config.yaml
num_hidden_layers: 8
num_attention_heads: 5
head_dim: 32
intermediate_size: 576
norm_place: "pre"
rope_fraction: 0.5
warmup_steps: 200
decay_fraction: 1.0
decay_shape: "linear"
train_tokens: 92750000
max_steps: 11323
Each number is 128 + 24 x the weight over its row's rms, rounded and kept within 0 to 255. Layers, rows and columns count from 0. Numbers have three digits each. The size before them is the row's rms in percent of the matrix's.

# gate: layer 5 MLP gate, 576x224, rms 0.0503, rows 413-447, columns 112-167
# up: layer 5 MLP up, 576x224, rms 0.0502, rows 413-447, columns 112-167
# down: layer 5 MLP down (transposed), 576x224, rms 0.0503, rows 413-447, columns 112-167
gate413 095:124119122135130138080107128166116093131131111128126153094105119152151166095090128127142143140097148077139134099126142129093115097119165086152155138102111113155133172088
up413 095:142059142161096140118143103144160118111131106111062133147090099088171117095117117122123163145089155108141151142156104130072102171111087140094137095125140080105121145111
down413 092:134112142153125104166108137105135158161138107126159120130130096072133148171121150091112113139175119137093126131148119114167174145117124119134155119124106123138125128130
gate414 103:115097158137169119113142083154133070111161118156154108123131155144124150097110140120146141100138156144119156143142117127108139118206098143140132112077119157135143157128
up414 101:169158140143161144161139145139132169140093134092120127144143099153116120095111103123154114115094170135096157166128138136135126117119126162133129163141158129092123103147
down414 104:161139162149144120147118114138113123100135137126145123162140141141134180138103145107123145100143123088122107106108157134144157096121143083130128151118128135134156140135
gate415 100:130164120153152155110120117164122147090148111147145107122112148158116140122074144150177127144119168104129101125145158076135162100135094124148146165105115129142149151159
up415 098:146085123095165143134158136123126127115124131117111134090096141117102164145099122097095105122152168118098150098118179140160110125103111125112173141102117159132107103136
down415 102:104141167156118128140186068151129143135156129144139141137105118125141098122147112157135147091117136161098143096122122095142109143099131069116139154160126123118107143108
gate416 101:152111119142140145120119140152108146090101103139133176091096093114088104098154126129142145149156166133134083117112153177158115137107111066147142128154100159174087104113
up416 107:099096149123136154121090093135103131155120147145097145123106122123168063155147077147141121183150113120127128144140092183134146158123116084145128147123125125130129118141
down416 100:133167112181124097149094127128129146112166139132126129087142133110116128104191123146140106120088077125143122086101141096132198154119148123114148143148097124111110088124
gate417 096:120168154148150130133170186151149172140128130150088112163162145133132101117168115112144148121140167133110126123163161128146134094161115132120137117111117119140167072122
up417 094:144152108097131162103138116144115114106075150140092113107185157126148081114112126147123135133111096167137124163132128121131121107103134085150114122149104172098137086120
down417 093:121134129115100077133128153117087159129118132109131146144132111103129155137150117125149146135103096091120152113114088086122143165134149132128142112126117117166117144134
gate418 102:128074157190160128124150126155137136131129134134141096124159186115119137141157175133105123155147125085138144113139104143117091120127148114100112121132117129181103132159
up418 103:151136139115091173116102141109118108137124111111134147177130156128095126153096076135103156122131098119128151171136126145133040140095127087151118132139134136126130124128
down418 101:083138105170151131167138110152076117135125148172167151116132139110130133138123130104149164130123132164151137093187172121133130121139170113154137140167139119096145139148
gate419 093:155157123155117116152139164128155157108094130172123086112154198122168165117111085119092112110154126122137138132120129122130131108111146127120116144137151160117117129124
up419 099:108132169079177093114149094137093153128131123138142146132116094120107139136131129147133134167127111107121115141159133149167137143142122122121085094112140132168113097104
down419 096:150130132125122118124135125126133197157096106087120115125154118153111156167120126116071134162178118116143118104126115121097114154148107110093118121111083106179102157120
gate420 096:090136153111140158111105081101147095146100122152128139114157117112144156120175163126111128132131125121104161141137124132165153107096098124106122120158098160121129091140
up420 095:142150138114118140184120104122149156099114138156181116116123099121109111140102101081129140101134176105132104126152138103152145130135108169114126148104101127172157122101
down420 099:123111144143106159147146143171125129099181133168115166170130115146087144122131111140146107144124145109093167156117106121119111160167106112104072156140112175142163130086
gate421 103:122122098214139157134112132160143099119120115095146101146169133155136117122100108109106162166105115137138134113108126149146129144111080127169086102181121116149187130118
up421 104:136153117153108056134143149154171117113127094132143107123099141099130107145119108128122162117130151100130098085183123131138102123123141115144126119060112115100128109166
down421 104:123188103125118129127116122125147133123148126144112138146125157170176117127088099105176134088160174125147124099164118148151160135159146157106170140121096151111105096109
gate422 099:130174120141120126122123129155163120101106140075126115105201132127159124150113102124171129144149096089137144103143147119144123136142119156139111135135105141151063145166
up422 103:117098124156095134112102158118161198157144121122123171114120097103120111129101137167129120120084109132123142133124131146119156138145122122120129146127160157107166150121
down422 105:119171155114141144097130129139144121123122133069142120138082110143110144142169154108179127159129152137141151131164132104119096124119126128160132138120132120123139146123
gate423 098:151154066121157107087162133144184098112121137145147133143136101104176141174124144137144157128153134110110166132139129127160134120086121155148137089122133122114126097118
up423 100:093123167140112125123126092110118117166120111136106114127122132146135166138161138159083142145128138162094111115104107146104182125127089119104098186116153170121145136102
down423 097:121153103123155149117133155109135132105153190172121120097123137128113126087131129113156149108182117149138170094192135156121094144071139131136117157150132163155142117069
gate424 099:109136132124109091174098127140169107149168098159129108109144172173155155116168122079125133111120138103111103141110138166124117147148134136135108157138138144097111130099
up424 091:141151107108147103166071137097135101134139120141107127133139139124134153149139120108144173127113134142067120132103123151128147143098117116100139138130092110091088157153
down424 095:111143126129141155113118153120146143133131136075138138111181097142119121120162089160145171124135141149136074154091151116119108093150116138066095083102107126116141127116
gate425 105:173157118167166127114156136169133132116095139151104142135129111096110115148149096145155102128115120109146140156108095145126181107143160133128142163089159135144126157102
up425 097:202122122134113144130085133105158126141095097090097161127142117116155118135150116147182120169121137109135120098127135132125155095112120119122135116071111119093164146130
down425 099:143124104099146126115127077086104108163167108164142132142125146144088136100127120118155151119165078131153138104124106138106110145136124155107152117137099160125089088123
gate426 105:160142091158093117135125156130143137106147144108110156113104107110113155109121157141121096165139132120107092149123153146067126143143168095118104075114106087100101144130
up426 102:125140105134166113160143155141118126119125080098130132107084113142088161124106162109145071119124100112138096176128154126093145096124182109111118129090095109087081093103
down426 096:133149096116130121138146171159146145120102140120119134144122117122138129151130147122131111123131135098086119092161140091114152114179151098109133156113130140114174103131
gate427 089:117097161101088128149103103130111117123171118132111129147152091097129155150113147125144173152132118094168142122095134140111150145113108162089125097114118100128129132111
up427 093:157127120144154103141142119136105119140167146137116109124121116122116202096145140101159109140155119104130151136125092114146158136144111119098124138115144122120145143151
down427 092:113126159141112137114082146144148101130067119118111102101124140080136116083146123116103116122125123105152124163155094119113138143126116130096142123122132104125099134143
gate428 098:126131110158118084123132115122131109147120112150129165122135133128119183135132162131139196132108095150112148127100153116160137082177158120128122137125122114130146137139
up428 103:096145088136141123112170148154157105138165130145095128106149147115136122135094164117146129144133138128157173128120160195122143123137111070138125097173135161139154156116
down428 102:154107153109118088091144115139082111125155102121111127169117124102158105123130100136099134100130168133113089168117139156089128132085113146079084114096094122077116157139
gate429 103:124141148127076079112148118140134155121149120103115129144079152134155111160105100135141170118128105121104145126122173138095105175150099184124161136170136108119157071106
up429 101:131142142096095139124103144073134171117130158119147138126128160121068151130169082137127099154112140162110134119109122190149131153117119126117150146095183132116126118082
down429 100:104166129123134101145116148106120108149106081158140138109171132172115123127136117178161144144121112084102127120124086096093146135119103173115132117099121103121113116150
gate430 104:099141096135114130099106082139183120110083162149132106122161142110113146114106108122111071143168125121095161113113168157111124131103090117085147099096135138097168135110
up430 102:085175092095123134108123121130094129124131143114099123124126121132087141138157105122092159191118135140138122113130110121122132158169120113132149151146138161144162146102
down430 103:124175132122128138148135169145121139131138115086141145121127099128110149166116134117176105151154144106117114121122176074105110110180132129128121118142142100132177073168
gate431 095:124132107096144128121134116122109109081137154113173103158173072137113170103088127137103127128111153140161084121136090163114099136181110143094136100162127130128144107097
up431 103:135106136126122091107111117130136135114160120127104143140152169118148157187131138154130143126134091210137095145119100097119141151177123142116140143078139106134156128097
down431 100:154107125153141135181149113174167082123111089132099089117126127158109136135106085157167162112100116132154112169111149149152153091133156157140130191150137090093115089083
gate432 098:159113158152120108126125110165051101131156146112115157167137118109145121133161106122131067114138174108092109116129134112099144145116094069117148137119100120146114198145
up432 103:129141143135099148138142124118164096136149177173183137125145134098132091136135151113065195130119156174139133135127149148130112119139145157150144147118081140138151128160
down432 102:122151100122154152093130207135148087121147104122144123092150176172099138075147106125138106088119179115169127112141143104161159087126096140144112146146100133142093135141
gate433 100:093131124178141071162133138151109138092102112076138192136160131178153151114151123160138093138108157162148171108123149150193135098121093088088115126122082109135127135105
up433 097:153091138137122165169058138145182150136098154135158152123114124110095118096146135099127117135150110120100096115102179118145153098150111124134150106165114084105128167105
down433 101:133133116129145155167140081123149100104164160122097119122123152147127124104110165155122105137141140115120119184146116130142099109135166145158168129126071146132125171151
gate434 092:119147124113136127142124137151157112143132144098155093086101139129099182101136164146143128147108152167140102166112130143125106127127128093136170125106150149102115126101
up434 094:140148134147126137096148132142110137155072132165119138133092147135130118117148153132157131094129141124130166133160139113145139129104089120122107105157142175170128112140
down434 098:140149150153130105145094132137115151100107112171152143125105122147101137157107149097138166129140139114110139113092119093113153096077122104108101121149106107123163132133
gate435 092:154178108126127131132109134185104151115132107162103142139106113132101132115140116146140163097098146107121109125085113103108155120106072107099134144100122113095161137129
up435 100:127103149106106149112125100165154131095148122085147108102134116122124108122142145125151096105120165115093128131122150146167087136088124103141170136164174128191100084129
down435 097:090121111104132117127132140122130116125113092120120098131161154114098136123131117111152154125118088171129118126151112129139128129066140133078126100093101129106131107119
gate436 100:146096130113072110129165153169147179102158149166142100142135121126112116103130133106107156112114161094114130106104085117065102111162112165148157122138117109145137119151
up436 103:137150167115140132084113135128136154141131109121129119161115088072125123135089089132116120127124132125132092101103123080128088103136096148131094144134151132133159111186
down436 098:149099170128109162118140104148097119120111132100114119144117101121074143146082125116109135132120163115166105105157149121123088159149136117160149105090148158105131160104
gate437 100:128111143140129121107116133123140118130111136113140129147091118132138119130099198133092187093155130127178164082140150161179068123129115099117131136127125144129152159160
up437 102:133151097111136117133113105140103103088170117121161132088107102115162135117148122161124155083102101123170133075073144167141177107121097096103084165160072162114102128144
down437 107:144082118114103132100155084133158122135101125113112140113144143142101140108133131139129160090103085150114135125117135147130165071142086173108133175131119176138140124157
gate438 105:126128164103139099128132167094106140096096183119127148113149151089092119106106108107158108119076125140107161104113107122164152163105144128171129160113113136117121132142
up438 103:131137129114125145062113126137113094093105126127132183180134114130120176117120120144136105100134153126073150132157170091156113133145118083116139130127145117111114134134
down438 102:122169075138152127142106161121115120174122092175150131138154155141131137119106097103124093120166132139100087115117144151163196154103156161148121135128159125178127115177
gate439 098:108149154191109158108157102146139122116120106093151133131117128200144115114109122151130153123123088133109122118146124133153109144149115077125148102167128142092105141106
up439 102:105142100188123142097175121146102112129114129136148127077186111097146112125149124127121129112129108160146140143145164152125151105123123106190119129115110095191109165161
down439 096:128179163158091101162157083148128149131079151152176134153119108137145102142140098097130116108126122153121113109151132130117111116167155107157127152126159093100141098110
gate440 099:082105119131169118153128119158116104141120112115142137097117111142172148131130142130089151118106137138180127085146110125144152115117158108115120133131132143125157111185
up440 100:128155141069118119128123134129124134143157160126177123182126149131090108125109114145142086141169099144080098130133118136146151117096116079127157130139112150077091155112
down440 099:136115093160152114128126095105138087083146144172105132124150142093141131174104095130099144136111159055150146165080120142108140160108112143095105132121120077092141157136
gate441 096:090139131111130108129136156142158080150159130097129141151104093139113116161122096161097131119113102183130113102128166165134136155092173137145153092125142129115141138103
up441 098:127152138140113127126143157088135146091119131154094141157134086176116152127155147116145118178120100120109109125152122134110123130119141168110169100111191121156175152131
down441 095:134167159144131117116119146132130115130137128135121187063124154122114156114100126112129115096096123124124152152113145143129119145109178125118092169124182092109125140138
gate442 094:108143148126090149143137140133138102148120122088197124139137120164167136152131123125151151126130153130092136130110121136149156120112148135141187134146121128113130121111
up442 092:114164140118145162192153135164131163160114144131166123109103148133135108101162127087097152126131166103144077112101122139129103132085098086144087154150110141132111114159
down442 097:104148132148074114144091100108161134159129119093162151101130133112117141141153124137128111096126167132121127103120153144135137132104135081125080156100155115149115139138
gate443 098:092090120121148135110130166122111118136132112135164109158144156107125100108144103142136102160075138118137128163148090117093125131106103102147149151168117118130111154141
up443 095:151123137128098143137120155107133082093092140163122146126130178148168166122093086122096141136129090098137094127114136105130096144140121079130127099134099111154141135145
down443 095:146127125102134133097102146167118137100151129106124108096131145144091140157154129129124108145137139172097134152084080088132136101122131109150154121125137101098147154099
gate444 102:142132097128114122136146106089131170098144090075091120138125120150101108112117126117122096112146134135149136113121137150134159142134148147116139124178132158142159164111
up444 100:141192102173133123156107130136164113149133174134150104091130124141070154095096109072132142110102128115141146148146080180127115116135119119122181130137122176141130169151
down444 101:094162124138102104107149095146141084112123167087122147132173138115157126108150130127118119136145159082138169100077151108152120095129134184101162116134102105120108108109
gate445 104:128136114180166112088114128172129107129141169106088167117123135145089174137166141105125143185105135124117125093118142133142121143117096145085107084139116112070125068116
up445 104:114139125125112136132110161103116098133176114120174082097145150163142088153117126118106138108191131113113078111141100112146164105081167113125138175095114138119090167152
down445 103:149136152117138099154149089155148134199124136079107138158110151114103101156145103116145141083129102137074102128135115133171109186097116131155112140112159108135094130110
gate446 095:130114177145133126115113118101177088151166123154110138134114145085145126164126162133081107084146161140126106157139165120142083100123136139112179133109107169121111138132
up446 100:124089106110128146144108119134117112131134145101111162138104085122112074147119123163133108089136128121123113106095157103091125106113112202141108158118114176142087110135
down446 095:116156099125134140107108141107158112141142169167166173141152127138134108112118109150102145149146150126161129120162081112130129099122126139133127120108140062145095112102
gate447 090:142127093137111088118162158128139110108126113156160157148121154164135125127113155170116118097133159157114142134145119153135148126161141154141091118133148081113143120137
up447 094:122141174137108152130089140135124137123190121104121145062086146123133129138138148113119125134104094099122108117146113125101120092109118129100143142146168188127164116092
down447 090:086091101098127094137126109153159165128178105120156166166126095175116101149116141105155118102136084152100181170143130089149104108115113137113135125083140119138154120131